Weights of a small GPT-style language model, trained from scratch on English Wikipedia.
Size: 14 layers, width 96, vocabulary 7156, 6.71M parameters.
Architecture: RMSNorm before each block, learned residual scales.
Training: a variant of Muon for these matrices, 231M tokens, 7050 steps.
Each number is 500 + 40 x the weight over its row's rms, rounded and kept within 0 to 999. Layers, rows and columns count from 0. Numbers have three digits each. The size before them is the row's rms in percent of the matrix's.

# down: layer 8 MLP down (transposed), 768x96, rms 0.063, rows 264-295, columns 0-95
# up: layer 8 MLP up, 768x96, rms 0.249, rows 265-296, columns 0-95
down264 096:510447434476471535514504516403506402515571483439461495471462546490482497503546581469455510465494477499475499467437521526478518490491468453485497470505492413417483584461503450538531499543559543514495513527544475522489524399519509478466519531531511403485403511513548506476537498511467450522
up265 088:475565552505470476518505468489482443537508460564485525504577509497534485578432496465476444493460503460518541515467444410453531526417547512513536501450433508550519514474522522539490516445517516503508543534586488533533554524496441519437483540484465541511464460544503418455473551571536552444
down265 078:479499493496543560491541494545469570497459520481435477462501499475482509509600501459534597531462521415539517513512593570495468476615440521468524543581467463485479572482471534504529507518498485541541475456495505471433467520558490501521503528445508454483522564458520485491553454488486456546
up266 093:458539521527526495451533555491557369493464505557441482444572569497480474479490473544486518550480482412584465479505473547473505461492514484581512552524552509555478515481475536496503517509469507462489402482521445512562503513475546463472510492496398555512517507475437457500469453483530482521
down266 084:474459487524493506459529442577471455468478497510448512436535540466511465432516525551440529523462495513488545518506449557515427446463534548536499463537546440436417540499538537448511449472529460482555474495589547481531526452499468468521504520484436515556483494581495440556509476512557502429
up267 090:527462472466516546502538494525453448470524457504544562461435449536488581445479508511462529537547499439502483479506506400514504439475464427498500437426383482467508509478536540516472485512572520514494498505518519502462500555539522540498455522513475518452434569546478428527528447496547426478
down267 095:461517530538461491472499458545487585503532494431509539534551430477571459462576423524483511530457511520549578529513474495516467534472506501535542496516486499466342496516481508531453507557456515512474507525483479471533495477474542504472497497436471380486534516505520452543519533516492585487
up268 117:576505466489476514518498499490462443521485462488559567399466474492533509493502533519482542481527549542468525486493499460488438496490503478508470484548526570526419432506501550475431457477492505420466530534515492470460439529602557487415504544486525478435533568448477470568461556513454540505
down268 119:544567474517454472511513529527471474429542510473452523488432523469526530522553512540452552481517419604417491417505495501520446479529509518455496495494430589490512453519462498472472454551506546471503520475483489474454497527515550501397463496473490418569562480544537473475521461502483543532
up269 110:518489478541497549533471559528494437511555519528562505474418432445437465498512496541492462504456447521504576532564484454588486550516484523476479422411521438475430489504497493522541502465501539475502480510447461475523537598554486505454572459504512440434514521507462448510467536465501510484
down269 104:503489478439491492527570511586525604478495491499502582489471465465510451578485528502504524441486526425513536522517463514462493453511491501499465432485526508480512411512477463525503532502410476544463476570544515541479396516561498519477466528488525507505436523466519484615572490504522481468
up270 100:478566553508528484432491510485453465519484517596471531468544501453473467539473521482437543512514412396490395515521508543579517491460498426512498521544556488493516530541511503527530568511534535526485416497493490442527507551492492462476439485522502522455562513438552527540427477462500496526
down270 098:478442439513487517451602457590422556483497522462506494526498520514578512544531528503481405518499570519500528487437491550487411492499542517547495462502524454472511557529520506537526511502448495582591509522518527476481460449452505530528496526481504480546419520489521483589503485458516511443
up271 103:494475472561444497485552552495449532501541478480480544467458489523480513522383457577580393506521475529543490477507483488501527502477523546527452550433468550447534439503455446527531516495536516454562546483485554502476467534470496517519530539511524434489537556494408476498486463562544535441
down271 104:550477503446477516474578458442496528475513461486496508517563522566479553507571566465512563478523466574543516522499487495504506528462476445461481464466551509537566465458447475383549461535566498487482455525582498500427499457518521455501469474428510477452427540476442503439525484486499484518
up272 098:482553510492500529511429491426509441528517532468543588511545449535434479500571555445538598534532549508484551564465517487538459462538486493493481445460484458519486543445496506467528527494416536440567455542514465541513506502538421542544489509485533496523514511494496516470439452537423451481
down272 093:506491516477506480533534463491567508527498548421581515554479455431531416462454513459552468529406548489477565525464539489464465528527422525525551545451495500455483522553511485486505470497469558504461507564518573533419536481467455488499447550508526462476498527450448473469443495459531445455
up273 092:482553425438593499476513539498508503468511545494462502447417483493491525473496449488524565469430548467516553546470451446499492526467545471485495549400505476499526507528512420491538531486565537481563489455541504458451512496474513556477564557460552490463456456501443548507556539542491447551
down273 082:535388517457540543480487457444474517498532495409498536493492430501465523562467434476487488542558523485553520501506519571502475466533474473450500447548528460478468490434468437449510538530463517529491515492525558494419508451560450406458502478482472514456450531528462466443453546462524551498
up274 121:515484453497547440508509497500535528497493460510516465515509510453451472417556470430455521549482481473423479573516492547485560419504467470515480571557521487576506556496539558486500532508435460467535488470463459496517547446456476556493499522460627480422466452478520446508477475495476445515
down274 118:513515434427470477570504525457496481491503438457474551513518476502474514442614491469508533468508446564497464570526582500495536480472529467485502478477461548516559551518535562530453532486421521491441451476546454575501470445541454503519511504463530478518472498432491513511561477542577441542
up275 107:481509634538516496522473471465435441516517487583557514467498554508485540509478553557479543580498553470553456505554480509585470483466458473505530469493471510551516514527529542491482434576528509509541517425511444537534495494496549533494536470490465437542503465555561565537493508518540562517
down275 097:498470551559513514586586509409465439495463527509507563509495505510516428479489557499493594437562521455529476488520485527454491494557506470498525510508498455527553466525465444528439497592537547502487481450503496505502469534535511513549402560502523533504488476500466459467553572519417505532
up276 087:475437487536474448516520479540478484489456573467483508569496505561430527508503487523536541544496553549475490490534474488459500469436458460480538482548520546589531471551535512483498480559506497395503514510479475525513489472464533552528471520485537456477488507548433496432507630507456452606
down276 084:522574493421455487490568423502571559515515459531453506533500486502497421544535529480583523491518484511486417500493507568538537436537561549433525537465520545462504559499544454492482439482521505467553504483481514479462510547563496477551467495549496418482480495572503525513499416551522517519
up277 102:566538523519584413517615508434507532499529523526479469551475491519527564524435527409512481474492460483494515537558489432438462493510533497510454558486477485499530437510464484538546598528498496537473482508549496443463499497483458454512492502502473476571456579511486558528465474517568515469
down277 113:442527548470457496552430432482433450520459499523483544524474503559448450499524544548469519533552586521513512499494488579568456472466430530470497526518494468482551571465507483472549420497538467485516495452429540549506541556528558512451515513560484551459532470495547556480522563484451517513
up278 099:518575477411514502498433382575461495495467480544438505498519493542504467493495447507484534547464419437486543482472575520534460507461478425566462430463502492491501580521521467572461542536485506527536476509497551493496529451493506445539449469464540500468514504511445546492436447497519523514
down278 100:463543475440479442482522457507460458522497468433471411483493531449458468457548471502448483483495423486530502406483471474546481575524503469523511449542522502450417510429527523512454521418487428540485517554485544489538497454532483460465492563521475478568463472478527551536427463491542541512
up279 094:517530509545470477495522503429479533556493433588529499430542535514435495506513419530457518522466531499520473447477480497540487494475568442507556457472486499465544435469464461482524451503509441482536485466553492427436454502420428555444485485513507480452460510600441523490523527542441479508
down279 112:454436532567493542519454546506444525485477498459496494529511460559558536534437558521507526531556481496522423512534455508501504490571469561448429529466537528533452557471528517441400481572470581552446541524564424570481487549509500453504481513502491516471465477467519501530512484439516509496
up280 084:513439557409465474471469497481542511513519567487547492455482489495488472423475533533542497490572480484491451575439516446528528500465545462484446505516535490574432505517483510490347559500565518527512459491501526494553555501520571494537450523491426544519511499480515457562526473483480470481
down280 085:440510444515547542544467498575490459541471404489484467559503419492453493523536527492495570536470462511523516475552491508484530506498487470488550474472484569470558530526401499446579515514528508547460541479506475540553470487533436483476482472422587465541519437503472503518468511493427528572
up281 097:499452538456412413488489495494567471482467487435517491498497507542514544454507485550547467507443463503476556456416510478463490521516557557526564497522567486481548545490518477474474590495515558452489451531478508484464616467417524486534444469477501560489472500549498514509489437444544467481
down281 091:468495550486515484532486467466534516465510507519456517474408501495513551509587516533502455461542525535490509559513495536463518583471515479495422440527534465498558510457541448431517519480494515507527545485514480539607449445486519463518512480544589445605517483522556514438440507504528477417
up282 112:433469476511527487459506521550492483529452504507500501521380515468488522533539508498515488482525458525530524442537513427520511544471514530480462435524525604560469498475553534471555543451486489500419472577487431520514587530535437514482470498468448561442566541497504527541571472477450464494
down282 103:503556549501522475514545458498531506478527536455529487529523569513563526529349473487561520573465470511494493511513429471420472491522567505472559466506462487507483488468528482516484525554520518538582502487440575502506443528507478478523529452552488560519440504549488544524439542515477530586
up283 115:443507509467504522569527453523427465528496470457520505566491447540490477461531477480501464517545495533458441371489491439458506493496497501500522476582431533451480480485569492461514437498467470461501486561463550447518530539501491489448493367464473472481553536519452507522533552483556468477
down283 123:414474461402519531543597488551526493521503509580548482521531492538498546514479458475479473486491516518512525478535576435477544539454499479507478494503546530506403479453556492555499557571496467464538431463528506470520465451520445496523499562462554485477564469494526459530504518415561492535
up284 099:519468547483464459469494442494538502530495459522538515604528504429546492482456447543443437524496540419501515515508477442451495500489517554490460506495490491467536487454492468529497453423394487515527558466501512517490501481565491491554418490480481595581517478551495466539408528531516445500
down284 104:515488503521463475497491589420499545515485547546499537560426444476475509549578462498510591495564537548485469559524521495474448491519438477483464527557519471597539459475532518476489474545554509441472539451551481499479480405515466499548470511511583495501478502519506496559530480457467509572
up285 117:478472491478508503526482501564475560450496485459570521528442438486466511544486481472435497478453489550513462471552521502456476479499498454504487470496540434456568418471518500488491609464494425502480404540440462439549519421488493491490437456478510513486529478425471513431479495579548483470
down285 126:504553508512489519464462574576533528486479479500536572436517513515458545545564532521464499532484523533495475474506470474431475530491471478432504512465496440464574484530581542462460539488561530517493426503461447386498597512527532482546453489525503503482513474541520506474514532576580557512
up286 086:558463467522453552536558431527456499437472418507505521408501478491499504469578509512566485523490500511479486486516478443570548490486522522550491530503442467468509470467522423524452474473505472511488498493538517458483495492484542527560454438498447560465497529530531533422406583469427527437
down286 089:545502483483535501577523541488523512548546540517465476527456515462504557511440376469434510475529546524552457465459506546418507456516439558490465443533522465459474493475507508485584525490566453586454470537480492550492471540530500506511546523465578455477475464477498432548497503495557504546
up287 104:526469543420587592544469505576440531504516486488521505564512528482440548497539514482516492516571486441480557494495441528526431517489562502470544498579445555523495528530544454473468474483460493500541409479488541420449505500453509471453498489546528494481539525458476496531471557509468559442
down287 116:500532559485401523506504526499491539453479432511540517489473555511563443549528574476530521456432491497571470542509473466498507530432426569474428487536433552503510548499557501554458484475467467468526493479551600493509481559487466503512555506486490481496523599488454485469444473532506528467
up288 070:496472453455510542561511533525446482495515545495542469523501497507504546495544531561565515571493556492500515495561522429493438414450568520458498519485477439522498444507484530524452436473468512482519489543479469575447505441477487539592591527533502479522497465459523531466540472626490475509
down288 081:448521496554531521530508489560512595473461488420528495570495430461563514550558487466510492475484511498461468496545535530563396519604459570462531502486493479460491555551524457501499493476536580490462504549469520485473517489504467489525460531490547451568475458507546468444500540492576464487
up289 097:484529478512516500515510473507499420543497481510490542542506463458467514526522488553508468517511439532463491506448509449495465443478532510477440521528471594616502455498461531423531530459526424533475491586497426518469481553491509560549417561522511517456422473567465558506503494514501425526
down289 088:511511557526526495527452510437542576524465484526516484543520530559584556488512553511548506482560517479492506500436440517514559475465470554488517430448439474485498536479526535526446526511514518549488467536554527480524473442416515391508566508525494490568533472497481467499557520562462599485
up290 106:470433470524583529422479479545471522535516465521499521472520528441513589488523536532496527516501514506453460508510512480476510483555467467541477548409527509521473505510519509520532484406485545567596541479508486562519567501492499553439462512537429482470506487579428573515570513551512552506
down290 093:502559479492476461498504555435550505479496500463537571497513516481555424554466563549492451471520518537546608531479503541451440527526504483475559515417515469533536398568567505555496495578484540452463481473458545498506499500494497455525487452541530501475523545536495440524481560462525456532
up291 105:548504495533485512500530518541499490487501491550585514491462512539532540321467483479564508462527520535577489511528540544468461516476450511471481483555434476466472447580483449566533578513481424445516521506541496527512489441459497559465502478519504491490480576556507476465506499493531459501
down291 111:582522550515485423520516525507530512494522489495474478459495426490484503455447454493586447451469505496579544558555498517461472452538525590453513474527497373535508511512487464502501458489457500484517494498497533542434532551450505498611470497549500524490486482425549568534474510539460488518
up292 096:530499505494484565550460508401530531501428500520553485503482509468457517483510501442475470518483487535491512437431426428584534508467474524479522505509507657443520504561529549526541499483486466511463495500503464472450558489573460442525501431460509533517456472475535485454493536502525522434
down292 116:469480585466406555439448512509517485488461556506428505506516466556470421449486547526497466454441510454464472508492501559464401509506482491484517503476514466497555541527492456496500493532498462388533522449465543431469455475484513449418542543518467493468471537525499531544443454458536513499
up293 112:461554563475592485544430467530492506509518533466489457508542457532457517501466479517597579470450540445468415449478506401582530551507517489506471479499526490451552512484531473586549531493510442513560486552470516503492506464429497480470521525455474507518529509512499529520508581461564496511
down293 115:452527556412438469501460488500466468432476452546487594520466468498480492407536560451517553480502492472591526570465517507532492500510542437506523546482466501479458421450525448556517453506511472531452450509519548540458527488477470497535444532479502499553543508509423480486559497518569503456
up294 103:413590494476483474579565544495512424549527469500523509555459522538539503516443459443473504476515425557463527520487480493513509499512533536518512470505464413434445454510471521569462481566487550460569525502513470448540511516511500480509551488456528494528555524553507469543484572500436560441
down294 095:431562444529522503483461520481479565445492554557529507536534568503492507534506451461473536494559548527513505496550580562543482429510535503388479516531506508530572523488443547456460574539490478510572543469497481497539532554532523572424534492523537554535506527521457522515522434505489518485
up295 073:548465521398490484507548461544487493495547529608487515495507604506409485435479504504501481493531468553498500481483446467459554547439509457570471497523518554521434486533534517483536472573539479448485493558505488518551561508523468474440479559464462544517485498507499606474513504506531554522
down295 081:528494453529543536544433526437496522504509521479570485483531427492546564526560513464523530529470474500545560564536504562541476471566490531446544473493477507473515465493426488457484490511484460579628535498499543536481425460519484530465516413516538413461502493521541499561487494458507497472
up296 104:563522433507488468458461508538541488505438488494510508519442527519519506534476464475544502533345447506507505491519580550441468490429509458559553523500477492499427465560459470459452489488511475552538447464505483514528540463497478481527455425585439445534522526518494454481478475546506542456